config.toml
n_layer = 13
d_model = 320
n_head = 5
n_kv_head = 1
head_dim = 64
d_mlp = 1600
vocab_size = 8192
activation = "relu"
norm = "rmsnorm"
norm_place = "pre"
norm_eps = 1e-05
positions = "rope"
rope_base = 47900.0
rope_fraction = 1.0
qk_norm = false
attn_scale = 0.125
bias = "qkv"
tie_embeddings = true
parallel_block = false
init = "normal"
init_std_qkv = 0.042
init_std_o = 0.0
init_std_up = 0.042
init_std_down = 0.0
init_mimetic = 0.7
optimizer = "soap_variant"
lr = 0.00253
beta1 = 0.95
beta2 = 0.95
weight_decay = 0.048
lr_head = 0.0107
grad_clip = 1.0
warmup_steps = 200
schedule = "wsd"
decay_fraction = 0.789
decay_shape = "linear"
final_lr_fraction = 0.0
batch_tokens = 131072
seq_len = 512
doc_mask = true
train_tokens = 795400000
steps = 6069
dataset = "wikipedia_en"
Each number is 500 + 25 x the weight over the matrix's rms, rounded and kept within 0 to 999. Layers, rows and columns count from 0. Numbers have three digits each.

# down: layer 2 MLP down (transposed), 1600x320, rms 0.0964, rows 1248-1347, columns 192-255
# up: layer 2 MLP up, 1600x320, rms 0.103, rows 1249-1348, columns 192-255
down1248:492514482486489538481517503515458477464508504506517458531536531504509488487490485498515495506476510509547484517503469482476488513532510489511499511501499466494551496484474545511497492520545488
up1249:543470505497537481477525485500502515539528506508488486484555508488491534514484461423495453546478556505507531522507489513498498502485465482544558512491517488484488498504488488496461518499507508
down1249:464513493493512471496521521532468482464456481501459512494470483499506515517518478523478475488540491482497505472538524525518522503519494519467500527514554518510511521507499503490489501510522478
up1250:476545497523527502545523511491534512551545494496532508514514500512444492524497504545519507537499492485531499501508487519508542519502495520496523495531517516501517538512508500500472505558505502
down1250:490497525472526497513461492529499460458484523503494519465517519511549538469554497467523536511502511522496505543477523489486530506520530495505504474495489513504534464498494465486492469461529501
up1251:524464493513492498515502535502520526467485504492464517483501524522474542521527513534469536444510519493502501489496480465448477474474504471543508512487450494498478501521495499489475486504542480
down1251:509511546470534514567498542520512464510448515464535479465493528520523517519466493513500518513442496453493500492508479505556527523522491553461489527475512505523514504491551482501524536521508454
up1252:498468481542505563520475523463502477464469529485498519505475465489479496531476463516524498523496466469531496516471494536490492468483490498518483491518544498495509518502487507478487513484520500
down1252:492538465512488483472513484531534524524551491509505521495505533500467495480509501511502488500482517513467486489488505468503513511500545513504505540493500507519484518495496474508488498523472511
up1253:478463506524505470527463516486495558485541526485475498472444519471472495470452491506449479501532484484516515467497540503499493547521503440501527425467548481508495495476477516491500476496540516
down1253:480480529427515478509528460463507501520488487514515504431527525508490518497515535474505498492460497477523488516461471500505453507541516525491497499545504523456533458564513504565533491534517537
up1254:543478480481510501484476516523518466492490517489511512499477496474488457503503537489500482500498510495545504503501523508553484493505483499492464512503511512460500490506468516500498464525487495
down1254:481532502514465497553487514501492536505494537500510486592497499543487510543538516509505472471514520506523520465506467501494497451463487473552496537526493504496475528523492509480533484502504510
up1255:437490519470520483470523524500496472454524473494482514518514465501513484483497477494479489504465491491490526453520510460509508492490528504483525512472493473557515487501498521487557479464522462
down1255:525499505549476497510548516517524447501530513437487528513513505496453492519498520453514480469507546515474482505528509459484535511481453483498534476499504523422521539494491488529486509519514543
up1256:488497500511562480509474502500513517520489507445540508473571498477496496473537520473506521499539484510491511466482509502531505481481503487473496515453504512490497529544490434509498480507469505
down1256:503543470447470529534506485529520501506495506537488505502531509495492539483505465483525501465502484512538465522496497521519528482502502499479528515512479493533498479527493519463539499506500498
up1257:492550536499518486472499527504525499489488546557495498516490477486478528484548467486502494482512501487467456473466517513468500499489508485524496506505466493495496502478446503466489501488500515
down1257:502518493521512519512515471538503513534511472540476481499485499480494481477537503494463478504488473495488502462547433497477526500485501503479529558518507496502477520494521481503481498514450534
up1258:443512523523458483497493485508534500469482501497503526449444501469493505496510483452492504504510504510486478478508491471500506498483511484532491511498485493530520469514490506550517531508501496
down1258:514494520468548479483530483520495479500514548520545493522495530519498520509503514514518453538446527486511506475535510492480468526485463505483510483510531515482512505484488461493476500478512510
up1259:515496510494451524464534497493547544483489544516479535490481534529518475465491550491510437503484469450493458508423436493531497513534456534520493486549546526500506489493536553491508496495452485
down1259:487469492511495504481477520498481556515534481537480504520528472487519485521503490488442502552504485479513487569537491496515556514490561508516525515497495516477464493475495460493531499499516519
up1260:490508512483521479494511526476503526496513496505499458519516497468466503509498466531484530536547490450487494528536473516515466514529502507453551539502485477485496526495493487510530525517489467
down1260:511503509517466505498501485543518468515510490475487465510472439448503458533510502505520500502542512505506502494481511505488474474456491498488500505496522521537473476517493526502511506524504493
up1261:471540466528517529502497582485484510532478517483467471504506508450483543487500527449511520479524532506528513524479521459486499501500471473498531549481485472510473484513533484499464545492498515
down1261:458454554519517464470524475474464490530473451485472512495475465486507496514534462547505505466545447507545527477510489489469479494527520523464496463537502472507504502492479535485514525450532536
up1262:460510503532475443489481498494527466512530540469501503499467477514486445473527544492518504512496518500507575545476418483534506529477542497529476486495510511475511531505503499522476568513519576
down1262:528492506513520461503510541482458487454533475479476477508516532469458510473538559474488477523475533521529509522511494484511463518487523476492524514538478488500544475498517503468508514503485552
up1263:504488493532454543469499485421487495466510461498483524482499527537511503532487487482520505551480475472440477490501461510484513472513519471494449542515509510497495485499486515486465503465487516
down1263:509527518495453498518459482525482524492513517490478463493489496443480562478563496487506473498522522503516503479472462490497503498494482514513491473473459503536477518549514509532562520517507512
up1264:527504522501525497447505435531506496424520476471459459511519491452503475531496478511538499494517511487454518477497517507522530520480502473511505493513501527526476522492502520503438515509496501
down1264:504502467504495495537479554493525519552503522472507479459460497528504471466511487500477525485437501469510496558484540500505499491517464521456514480494511528477548458513475532513571484467509484
up1265:552449535486506491476502546499462502517486468512529556498494525519507515509530503474475540504532503524493465497490492505495462474498476460514500536531509499499490468461496487538517475475541535
down1265:510523476507473507521511506557463543478506541531480513441462471503456510437497475492473505496503539453534492449527509480475552497457456459512504501478507449542440526512507515486546500568496503
up1266:533509479517497542513529474489502486415460513499502472480506458503504483535503505526494505522520457530489462507483517494510505474574504435495461501494466496508481506490499527510490512494534500
down1266:515513494528481503459479464512494471529473481473498497518531528441503494562519545470519472488543481507582472560505483474501488464584502499495524578462503450530529474471451501552493495472487529
up1267:494446513487508518503550538500486474500532511454470498469504512506486494508499485508477431556467514528490535513440510542478530524457528441471506511487519461495496493539528493483507497461489547
down1267:479490491469501505467500524497509550512461492497537495513447534519528488548528534474517537456506490453510469502504507490512480458460473523527495467522512488468494509519487538485498507504509466
up1268:530505508464482472470499532518515540525511503463530455482524498506508495480503537497483530499511460490523500478487503535449481491518523502468459461496505528462461449456511506505470496523508518
down1268:470482523522482476512522482477524465518506515521505503510488489466498524461511500514519480492483481470490526518529530489519503532492481490517540510521476521494526547490459503468460500466523489
up1269:517523486544464519512503484525497512522494521492478480502492492464484485561498450517449508490506532543505457524476502479520529524475510564510461505522500542475530536485499522518476533483549508
down1269:493480547524467487487467499497510501471498531450529477503492480500485501508483513458486494504457448487529495508484512506458485481492519515505511494534455481482478502510479494501499502499489497
up1270:560537513549522505484515489460501504463462490478508510524499505483533470519465502541487537472542458528510507507484534486526537495467456516502531486443549491513527495471513450529472469501485535
down1270:506505513504502530509488503465480470509545498507516493500525514489517495501503537474515529487450489507516477480528470478503519479540481515470475540512474505489512498548487501491460532471546470
up1271:499525527504469546506485484475491473500490498497466490455447477520520458481500468471454491487476570525500496449510469521475478513462522537533532487542460489458457470512524508489479492508514506
down1271:506509492540479523486520544504493514501514515498496477544476529491485487522481524531550551485530492477454503469521545464463501538529478449472485511537496477509482445472505505509478518525497514
up1272:499511506516497496523500471542531538548496497510496533483500530489519516487523490481484481490516462498480468478470516472554518497490436504487525461476440501497481509542518509494523487490516513
down1272:497511462491471479533484537492500515458508504492527532517514515487488519516455468472470523501477570475482503518485503508501490522539486530518430456485538472525500495501495462546529483498511507
up1273:495457545516503497508463506492482476526504482493496482433501485496497484512487544484473546509529524519476531440454489463500511456467484513504522504493484500481499497530508469494541504504538463
down1273:541495532470478505548501555503515480510549505461484497512547522470458500481496511568472509455526525547477513487523482482552532482564537505456502565506452527519476503470517484469515538465473526
up1274:494490519451499446524501530501491532548536497494525472523486500495521545501491476454505478508523484519492469520482485534497514435518507481467487434513529525495446495514480501484458542566519545
down1274:498504490524521540530477518493484491517467525515498534541531452536420500468488504504523497488507493457474482522512507495522468515503528527512490540507504520555527530496492490456489473497486450
up1275:514510547504488498477527477502491516463518490498484509559498525459467500514515444472528456528510501462509512490502470526519506486500562481518489515478497508529490505472501514502513522455525472
down1275:501530485480497518513496485550551541506524466503505488485502445503495499522493522532485516527499509499506490524547512502493465516491473520519530496479496467492529515487462496500494496492513508
up1276:501470488518509476511512469496482507500542501484501558497488530521535492478505538533482486503484463533473457509511515530508503505486471508501431483486487549482489544498559507473498469503562496
down1276:477501488479524544469498520521499530485520493520483477541499517471512521530490520493480528472533531455504480515489517490543485517495488509514454488532542498549513453536484527508489507512501534
up1277:446520518500477478504542530569499547530479521472481546526513496513535476504494443476487494510524520539495560512486516455491537538446467469513455481527536528505482504508500477537459450506489516
down1277:551511508534508506444470479498515490489537447508515447480492506467469491519483525490510475476514518496498458530477483515486493485511490536515560490491465482539492510492511500506512504491505499
up1278:508504533475504532469528502477552491526495503449505519457504533470473528473545503520501497476470520493483495477484516489493492534491508566520466495523491480501511469515448526454509487531505482
down1278:502504476504489546514538481498473490537472487486484464480508516472504537508540479501487479494508505569537491534443459456483502484497537485490477476483501538514538486518446501486511494499516507
up1279:482508522491494498471496522477472542471472482531496483472502481500494542470550541511474511495497523498519521513496511536516504510553507501467522501479529535461508500518524487524512514464498534
down1279:500523496529508519509529495520470522523524533512532533482489519473485481527473474539501492453507442517496435507541478493478513461452530513502525466530509521526496520462535506489442520452500473
up1280:502495537486500516454487500490513498484526501494519516518490478513485479523470490482567508496494468532545502488519508494483499436542446511475476493500495513461505484503473484502467504486506531
down1280:499492509449498482478483462527466514471486459487514473498483495502534537481492550549459491535514494551484484456520513551503515480500466493502482472514505509518520535499506488529475505490489453
up1281:517531460543485481443571531532518543508446502475502505545480531476494540531484488504522494498479500472507549488501501488507543495510570547517460534474526533492522493471514480488503494503531502
down1281:508471511491524525554501508473478481500523466499497480476512483485498486552492541516524491464470465496509460518481478469521504512488510463480461535500521511551535521502493511469456503508527496
up1282:485515466514459468526505504546502498544505492511513471511526520468467504507516488464479484510541490472467481466503499513527492488498507532487543438441528529515504495535547487517526520523509511
down1282:524486546483496541491472477508530496478473482513472527490541472503467524447470509485500522499521523507497500514527512461479487533544502479520520494493473497491447516492475486490470499514451480
up1283:544477454508541497485479535488463509463491475506489534489504472507527523498494520450468520483488478489502518484525463511512598473502551482489543479455485503494566494518508490473502483488501500
down1283:521474512513518514465511466499537491486499488490514519522515473533480506511515519496473482486471507518542528462503509458487496488537507512494474493478483500503491495517486476480524506490503481
up1284:499511497493554525522488526548524428474494472525529521486472498499482533483495527494482467521512454493514511469511495487537453485476499491497493485491487483552512492518488442497501480508518462
down1284:484472518492503486471536486497556514537502503513491507489474478541487483518493507516471486484461524513528471574489491520477493516513487475499499553501513453514508470539517444464493501498500534
up1285:429484505478505489530524479472551504517506493448471506538493453509513477468546474468470496501488537495460502489499509502501510522511480485514459478527514495481460496496487586523515539526469482
down1285:514540513532501412455522508510431492498500489504505467485509559469547504531468510520491514471499476512510491530454522508477505486490496526481479493537484460522520582515521494505501502479481459
up1286:490523497540553498492498484474481460471512492534523530503491460526496528485524503468493531499526498470428524464503485499517496491484488539471546499484494531474508524542456482526513471469515485
down1286:529535474472508499503502488505493501483481515452479459469502485509527500542501520544509469478509503536551490552537477488523464523466477469528483497467478490480538519496518467493500497520492511
up1287:522484472471481518509478487503468474458515466520502492502515520532496508500473522515515502554502509552480526486541467484487494521467455511511481502489511534491527504456493468503477466511501550
down1287:481506519482493467490487519464486498536500503449506489517493492449564502543547496513512517497487466460535498476471528536491499514474509476471493478493506451516498474556463522498512525499497505
up1288:526498490470494520538499500515477518488541496492462500519482526533481499554528502528470470487463517535488506486474494461489498476472517514527512502496495532483495517515491493500523513485497501
down1288:552460490500501470514482516468463560539517523499516489529518487499478485472492481467535512479519466539484490505547518503533518495524467490505432501432514491533530509529485477432499476478537473
up1289:526511505447488564524508518513535541471545538471530508488515509493548495460528501501474487460513487508517488465518465450475535477466492504524468527493509519462503483505511505500465542477477491
down1289:492461502468441512520518517493526502477494501510508532500496490482528465506488446508536526509493481506459484549465485493510470474528527501495465524473505501515510488480454495471506509462542490
up1290:524449461450524513476542493503528529494476518529473499501515530480498505513516491458465495498520472473518513489527503507529544491500481515480485502488472491505501509444488510530492503479505530
down1290:514487478508486516498483480523527494497532518497503478469483509498470494493505487510516526519491456525492499503530524471474503493491447480535526509520508478514480489495471518466471506547513492
up1291:554492508516487484556491539464455537477506506520453479522498499512518506529535489519465492490497479509467522542471521494489499481550459496497557456529490532497479507483485479471543484506483504
down1291:487444534499532476520487543487489513527505458525466465482508508453509390468437563526467437485513512551524447487491507512492473475492500534503474517461488455494491502513471496516520533510504533
up1292:521516459498532484545526527500498494501527517525506482483535503438484478511530491523520463532483492477493515518483484520464495509507467483498493444456481458512516493494528516480510462538509546
down1292:537516528476492498515537486483510460459511513500473457570522519464483498482500542560451481514523536450497488475493462523529484538499476464518499444494472525495507478539494601466509483532482515
up1293:540572503486485494496470491476482459478510506461528491506486560521448500492500495486467510484521481467487515514547503469453467478515479496496460529484474541532498497497518496508514496511489515
down1293:460461486520469506529516494496511533520504466488505486527495493475503486486482478479500495524489495481508489455487515537540529486490536519503479492527513492500497542454485578440523483502514516
up1294:460482520522477508513463510541499530500506494523457497551514469541526510566492524485484517487497445479456516466528471489450475474497533472494536534529475513458483460526441516473500489525526534
down1294:533520508515538515489479504513489465546462502448511464508521508473518504504557520510515493488491501489511514482479472519515531484513551494498553485542513532525529470521494500542453517480540507
up1295:555503512527486477512523466485527484501514516530466473506546485454497488510485456487527536463503523528521502488502493485490491542538491521470499562480510477509481542511500470536491514508486573
down1295:454494485507471501496509507495507507502522462485543488496520501484481452527519516475500473533547539480501491504545545498524502515483519510491483472525536472508530468491518468520499506517474505
up1296:522508533514478505518453499512514524526507523538521543529550501457471510538519470482499514498512497476458475543510528506492475495507508513495468548497471485474489470473492507549497521497491518
down1296:517525514495476485475496456457438504491458517525481508477501501497491487485524536512504518515509508532511481472504505522483507510474462523534513480513486517495527484525477483515480521490544492
up1297:464484484493494484520472542462442498517498449471450521489504471502504511479469506496481456543516506498476467460516522534490508501507460481523495511505517484510499516504441466502509483460516508
down1297:550489505517507470476491496505525492496491502511526512510491541497467550538518521512513473544517460491566486529489509496464462495467538536496470502491524504497512484513523539471465501530494510
up1298:526518491501467517514449512545530475495479498561489449436496509490489506481507523476479463523513477509510489537488474484478480479480532492481530438490469478457479586474491477533513516513516547
down1298:513493518523517509466523455546510493448512505492510523513530509497546540509456496535496508465488479544491512523509528490493509472491505516578514471483504480503526503495473487499522516511475470
up1299:525502497533495450474533494529506479509527526509522484449489486525487489459481487557591482480437491507461533478501502494552493499533468494480520501461511516493461491494546484479485482482467485
down1299:466465482496489541506504477492518541488535488522469537481471461453490498495512504461477504500557515474516521548552500530496539516448530472523536482498545492530536548489489522533490529523527525
up1300:515488494517477499517471526506518400477534509517502489487503496472492457476525464501430482498518462475482562530519530522491508465444526520488444432463502502480505499539461520483497496553495479
down1300:470506448478467505481497544524464473508496477517499523508470540498468522486521486515490472521529555493491495527479496469508497496548531506478544514533526462472479510451506468504502524514456481
up1301:556551508526462499499516471497469421472447502489517526530529493456510501481519470523527494504511499470483504496537498551472473491534525501503519530474483499486520472521449521481509487463511523
down1301:515521516508510486479483464488485519478477515490469498496503479469562497462480542541499543487468509535497514505483533499536499513490534469507495447455491504509498509487528530482526510494547479
up1302:490478544541479485496541501484525501459537505465478523508497546497490481495477486517483501511482478522485491494486508472487527522504499513475554491435451526470464467472519499481485510507480505
down1302:518486469469460519500521500525506519528496467514500509461497516516511484555578510504520529550487468517504463516501498521484524469539533483491493487449524499513528527541484535520513561508466508
up1303:518511495497472478530498466506524513453528522530564506506499484538494528500527482494529488470512485521520556536476500493484511496549510514514504472529523533530500494480498484479497484517553514
down1303:491531528505515508489536501494449490495525481493493526496533537511500511498484499496513482497531528505527506491492523506518505451495468487479519487484488493491531498510484483546496483512492504
up1304:511506477467514540543450502485514538504464525523457514483492503437480496491509502452495505509452492495506511519476500507501536502512490515484482427481483522530505508490499491506498465493512543
down1304:524505514513515507515467527461475451481514498480508491470479515500498478530520545444527509530462508507510516508510455503476527442539539511487529522477447490542491536467477489499494512468439550
up1305:495501493486485505534493514519534462464503509500498500495528475504463500522534475483466442508490519511538496429511506447525470509493467563508511515526495520482457498490518488529466519495535498
down1305:499471518534471513490501485458504520505487480491512495480481516502500569464486507531514501522485448536459502566507517533492552464539461486499490463489520487463538528515505505518520493539454520
up1306:516495499491510507480488528492492478471482487508473494519470483515506474515495453500540488484489482489508520527517491507492472493455470523475468498484537452499514494465528509493525530493501497
down1306:490510519505474466504513474524525469516519499479489540527527513501486498474485512503485501508471491502488492487489496513484514517530512496485463532505463483465480507470496462497535487512509507
up1307:484498509508515546534522513539495460494522502539513501504490493523477539518479518462520520506506496500516541548512495462500483494482487534518510492488476524511519519531491537462485515478539530
down1307:433507497509514525507514487502473459461549501472508508470502510437473494509482536462532486515523497512517514486511504523532488502497511522446519454476516423489499457458526445497522484528479513
up1308:533505491499505514503530512519531532470444493470502503481514562534497495539521524483483506474536520478504484502535482452513528522434525493452514521511462514469510502452493512485486524513545505
down1308:545472469475486497490492463483476565530558516497485524500461485508481467488505524501475483434538521531499511498500561498495498448446514505472488500501502465484485506486522498469505484489484488
up1309:490507507490507527468522493514511476522487503477441492476508493454520526528499500500502522482478468481510474499482519474422501452526503533503509464532494443463522502478501452506474498516520562
down1309:510473485500497504469508513542524519539442497482488488526546509427512471531520468467532510539492478519522499497486509491503476510480511521535500464514463441526514512475479551478430533465490480
up1310:512507503477526505495511489525489488508505470478485545509525483493514473481495476472495514460510516501518519472542489535504492512494512493539511485484520487497505493488482503460485496492457514
down1310:479494496518457476502475538524508516522445487497501484554480492513512551458502492499501491511471467481522489473490540519490529529499510518513493481468522517505510453490503493542511528480504520
up1311:505542479486472485489512543497484493515510498529499511440460494479470515478517504455499490515509516493514498492505520515516497516482512480510525521505517528506497522527527464507471480502503497
down1311:512481538546559546448516511459526527489495482470540480442534487503540495513522470499463539494475531469469527495555483472525472556517521494576482481498496497473440491510501505506506482513476524
up1312:454545507516493512465481520495479474527483536458507530489527481538525487552513476500502547520461508473545471520496539534550494521475504486549475495479514499490516485444475526491496482493535478
down1312:530499498509449514542485511491471523449556498526494497516452501503502543495466487540495521505505499512502478520495496501460511552486488497481561515527535499518478485494518506506495529501484512
up1313:478481478482497521520482495544496477487479531495503532514482455490479484489507504516450535429542538515480520530511524456465468490516520532519545477464479517475490486518484512488539484504506484
down1313:527526528477520458472489498528463492489508494523536513506514480494485510478476527455514496510525537470530544488482482497468511489489508477555503490447469479473498493517526472541520547514459507
up1314:494471546530484493487507494499528494528503464491510500476494506512483475471532509509480504520569480478512491521445450529530455474484503483514512524503540484473496501485508483494517461540502559
down1314:491507526483486529504517486536528541469489541477488479479531494548545507478508515495483503482513520488484499514536489528455472471511534562501476441524480479480476512480501498515494523528469463
up1315:566548509519484513503525520506495503466508527512462488509480474460473469523471454510487502509518517515484555505473502454543496499495512474585491521509450459504487551533503503497485513518509513
down1315:504483504507491475541507524457508510567521499508465520485463539535507522509484500519509503485485536493530484500524469538483474509516501539468531511507551468497534465479494510449515475522507446
up1316:492484473480536460490487479503515533501493463517488489494532511488470505489485534496511507538516507493476496497477503495511474533506509513512502512524510460524468459476483459473481515514498484
down1316:479503499508552520505461514499498532489488521499507494508473511471482499487482507506521481520514502493490526509519490516470510496492523471505487471500549505520487500511440526531511477518483500
up1317:498523493508507479522482513509475503499513537532487485525535448519446506504469507503474498514501493490452482480541499509485515480465499489544498477533486536498510495510520558513502513495507516
down1317:518469485525435487462467480529478499471483489527494526527523520483494506578552518503491461462536482524462506541493545518453505484493449483579526499501478496473519527457493521529460522497472530
up1318:510520499479488511489531492495498499480501489463515500474498467509498523524535518473531538482511507492459507475512493485485524500500478503485521474500525478503480501520547531495505499479508520
down1318:534487517465497479491491540450439460538520528488521517551461529538489481482477505497473524481486487494541498509521506494480484527528523514516492507525467525506504490475538489488502484499474443
up1319:503486516534488481526509469459520488511548552557539524501488534498517515498466530524492495532479464485542449511501545478498497471509446481507509509503493543482474490483447482490503493479492471
down1319:492546532463497485517554523504485507533511492453468521522475503467519487462512499472513538470482470499517472489479483501495458492500489452513475542483463481536462459512516475497515491531497491
up1320:521518468539490494495477507542473482508511495493512517506512485463504511534476511519516500533525490477514469513510536527475522520496529481522506504468492494482468460518482501513497495536513537
down1320:521513492483506499485492479471514517466465487538491531492482492497464460486501494497544452485512526505492507487515464497478436470539504543485495508542509491553503534492512510459410504524513479
up1321:482485480482496481492502452476479492456547517468480519530516468444545490539500512494548523532435465511544518469472506535495516469522509529462537506548509538528497508498516482522510501490517470
down1321:481523496481504554509458498529495538504487488487502470519531524504481510493490495491491505495510519506488499544517501506527487528496537492492515479466499476505507484532545502504515515521523502
up1322:481500493491515493503454469485487520467516475509483473492513442534478500507479490524473517475441501492498476505511470488493479538530497495503510531518462483497514518472505500506516474523517495
down1322:501470486562480501482507556512548540525496531499457551460525490468488481488514516456484532497498473524506531484528509501546521508505495508501506512519462517526477496460539501462467476470492508
up1323:515500469476499501474495479484506540497498525549503542496476510512514481519508488548482519473458503517547493483449479533500488505514484510459487504475487492501479529471494460500524554506555518
down1323:458496464526535510532470463517452463505516512493536488486512493490505489482484527461494460527488516491516509495512517489526502475480519557540483503507483475487558499527468514526513499490475503
up1324:500510509506507464496497414540518493538470505483502473485545501475496499531504506523528487473515517505500482484466513466496510460517481595550497488512475515509519428518470513492503512509486485
down1324:508437465492479514525489536510490466487530476569500494497467475445479506503512501459504465531554481490486471507510456520523467510538529506467528513476529490517518484457496493483486516565475563
up1325:497530494490511523466505513465485524453484434514464492536488461538500497505465490501511509501500502477490475484482532487472428484461547487512468483496486524484485526459495509521468511517535485
down1325:502444502479527477444475445519457494532509519486517488511523500522468494480564486476515508498496492503541519468534489497514513512500476511510503504513479496469509499501501533503494472493493528
up1326:488527515509514538460522531534498456500492528509513450499501493510462482499520522469458535520480505479460507492531503447510495526492518491511487493520527473510523530534491504511491502493527534
down1326:526501493490500475500475510560527483519477503520498528531499551518472484496522446479526467520529462550534490492494542502496490497516460518482490482523499514485518443492487551471514498518498532
up1327:527532485516503525483504552469447511517454506457479477502500491490449485520466506474495462517459509503493508516554503508438556480455518455514512503491500517455470509519521539489482496488446494
down1327:521500511486488513484489494575545498512553470563499528510521498501501497540528491492484519491507529517477502482459489517535465508553497538518521540508469513523542520469432491514501534503526531
up1328:503532494500498540527487559520488515500558499504485513466491502529532493528483499515503466526467455512491527489512489468520477476481527467487557500521459551492477489502497480489496482486471491
down1328:473507508535520501478497505459470544528466512539547495485521490480502509476543509488529530446471429501525506516525506491493519469480488519480488474509527465489556507480477564527506475519469495
up1329:471537516543526477534514499501494539496484500503459503508506520517534501496506485500488496520549513538462485518501465528487476499478482528505478481531487476540518504465490523489480488515504474
down1329:496522532555514492556474477510481489504475474499516479513520495523464506478523547504476485483475484498518481544487466514493524497497481494512490512519530499541493526518474516448487527526472455
up1330:525537485527519514501520515508451504500521512530487482485509551498504506512469518498534553497477496543515502543507527497513423486425499502484476502490458553503517490476514499482504527486493496
down1330:508498449450475441506511502513525497523467427490466445520495472482486523497547461518514458483504480486506459519519490500500490492514518476518567504502490495497458469551491468515487501517480503
up1331:505454511495558498489531487470538490511501501469501529510502508469541481473503515518520516463465478529527505548477506517515504517485498526500480501514512494491489505531505512510467448453505475
down1331:478514503460533549463511489462529492513500491490454469528489528497558516463518493501492542476519479475535548512507531570505468509468485474533517527480527488459506501509502499498473526536468515
up1332:521457497481491483460487497452450532507555522445495525490480547465531525539489528481480508529496439553510482518481482495522466497493472514502484511485475479525459464494476459537461459458473500
down1332:433469498562484504490499526489544519529525502525452476514470437498542504509476485471551539459497487535491504478544511482507537433522529501535522505508490496505544494525509503471495514466454516
up1333:470547491487529511489516499488467515454500492480480494474464481510510474525461472496500521505516506502496499491524505486540487458535498424485508493512500497476505510499514481505528492529488498
down1333:542522542469506475484502485494433496540485519484522508491520555510494497526525525471476483500513499531477487474474560501496473456521498548510519494495522525511518525511418502446567482523509442
up1334:464552516534500485478528502511488486528505507482521476504497514545499488512479446532512481477512530512499488468548529480528478474482497435497485530514479489499482468472494444480491492543529525
down1334:488541489511466491515510500511496504547548532496451523499493503472501534470502475533494475470488439491497526478474530484521503470534494486527463512483506568508519525511540479512526492507495540
up1335:508504495515492516501546499490461484492472503469504465484465452485513472507471496499513432488502453544483486511558534481491469499486494515514482481539447475503499487506489505484535470526525522
down1335:516494471498467520490496494523485514494477477493468492485537478534459508508501511475509522514477496483508488510465477503488450516495475478448518497485499443525514501506439507538540460515484511
up1336:530534507529482511489504491533510468506486546480519469524512491486456514481493482500549499480491516493458524526484517478494507483522474518502488442520482500506457513486506544476502496560477512
down1336:477505489471499504519494447486572487496468467529498520472523494487543468500496482469516484491518487533493473529510490499497508500508483508526509531463435512449543462497492435483515531482485469
up1337:476502508522492527479479475517520491488517490457516478503533534498518456515466523509524471496537502515456480481472543499498505475488518460504498471473494489487493500489489499493490551498488504
down1337:517472496467464477538511504526482486496502501551494493492496493502506535480506458458483519490503503543471518539498504513495481532521494516508479537526534515494494489492534489502533479522499506
up1338:470521494484518526495485478514525509502492482505498465468534472519478524491494507514504521549500463514504524514471505494490518478490503483519508476468468524499490534509519501521476523472528506
down1338:498475480481507512475492516501470532471501508437491514534472492488497500487463547554483521478520499470521498473528470510511476493533478473489490514484498514477535519496486479471502512503498468
up1339:488484515505538511471551477493500518477465557506486497502466496488524519527461487511489505510511510540539470499430527510450494540477545562532488537559538507496492513512480552529492501505493510
down1339:545524487505467509449490552497520477490518477521517455486538546511508526494520496501504517502515494472465512542483456542462482525556508450489518489477465496540491490489467422506508514503474454
up1340:452480471529520483563511503471549509519507530488504509454477513517490486497441468508502485525510476535478523472518491494491530496507425505493548515469509456537508495500513517507481434473498509
down1340:519536519452499520438546481532478491499478495482496484531528501502498500501532526551477513500507521469506490526462477513518495470484515502473465485503473530508515499481461461522519532538484506
up1341:482508498506499581474528485535512500510448470493474513492513514528495508481543476437470501503480493509545510541467521522504464450519504569515490498529472523442468506515471525502493503510494477
down1341:518490498536514474526517506473472488510528525511481499468481485536533478495488494489529497487491507460495485462515495504493510517480512506531506493462525491511525445500538496534525497513495501
up1342:524464517514482551485520512496500485537507468472504522500486521524516518495537506472483518490488465495504507511467502496496508517544437514495458472499579508456523518469511501467509489542508477
down1342:476501492522550480525499519516532519487486517508495481490504481493508483469473479533521461511472554481511495489529505418530490467431486490543515511520462469494495511510460522517516482465489522
up1343:524531474500496484496485471501509503479476489497552521462518512511472469522482450471508568505507553472527545523506520472567508478485500502530547489473491453481522481525418532486488487483523569
down1343:486463486477501486509490566504483489494530459513484523486547542515515527514530521483479519500517507520474500534502447499481486508498472505506515483508528498506570549485532462474506516499471430
up1344:527497507465500493471502511500438474473461467501546446506528562484542490511488530525499534545455498509483504467496469464469492488497489481494507496484501508459513502535493472535519543476500518
down1344:464461492513518527526485497522536512472519516533498519505483472472496486501514465473515523541549525453475467523536528491481525518495492514499513467522481505521520497530521545492493493522525503
up1345:487447501528543532526500495492489480540506509483472532480527528478489531550517480482497443456509498486523485472539484535512514497483482527524536480538492500452504455517494479521481498506525525
down1345:553478499468455409453533472510504527486508501490531497485468477518487490498499523524505499538522455511467479500489530481547464488466533527527504483485510462453509556522467516492465489502471502
up1346:499501496516542471533522480514467490464484513525512541501516487473548476480422517551520484476486523486550529492509466504465481506486526504545549451489498508463479491505485509471483485529520463
down1346:519478535470473482471506465541434470505543505454517444511534525469499543498527497521499474483510475542553428458518537485499516476535507497537520489507535424474498452524498515481540475484504498
up1347:514445531544539469518489471540465497550474493534508462509543535485517505529490493459540486543463529481560424497488558441447518465482472479531517522507489487492471477463516441551539560478487461
down1347:485504475534503491538484505535541513520551487472474483494490459523490519497451461518507477527513471479489538500493508475488565530466474482488502517530508484518489491491561473491497504464493510
up1348:473520462510535510550480503473508514534469477504539477497479545480540519510533531491495496534498545519484502519476471490475523448466481461536465498520513492471492501526494506498498456497483456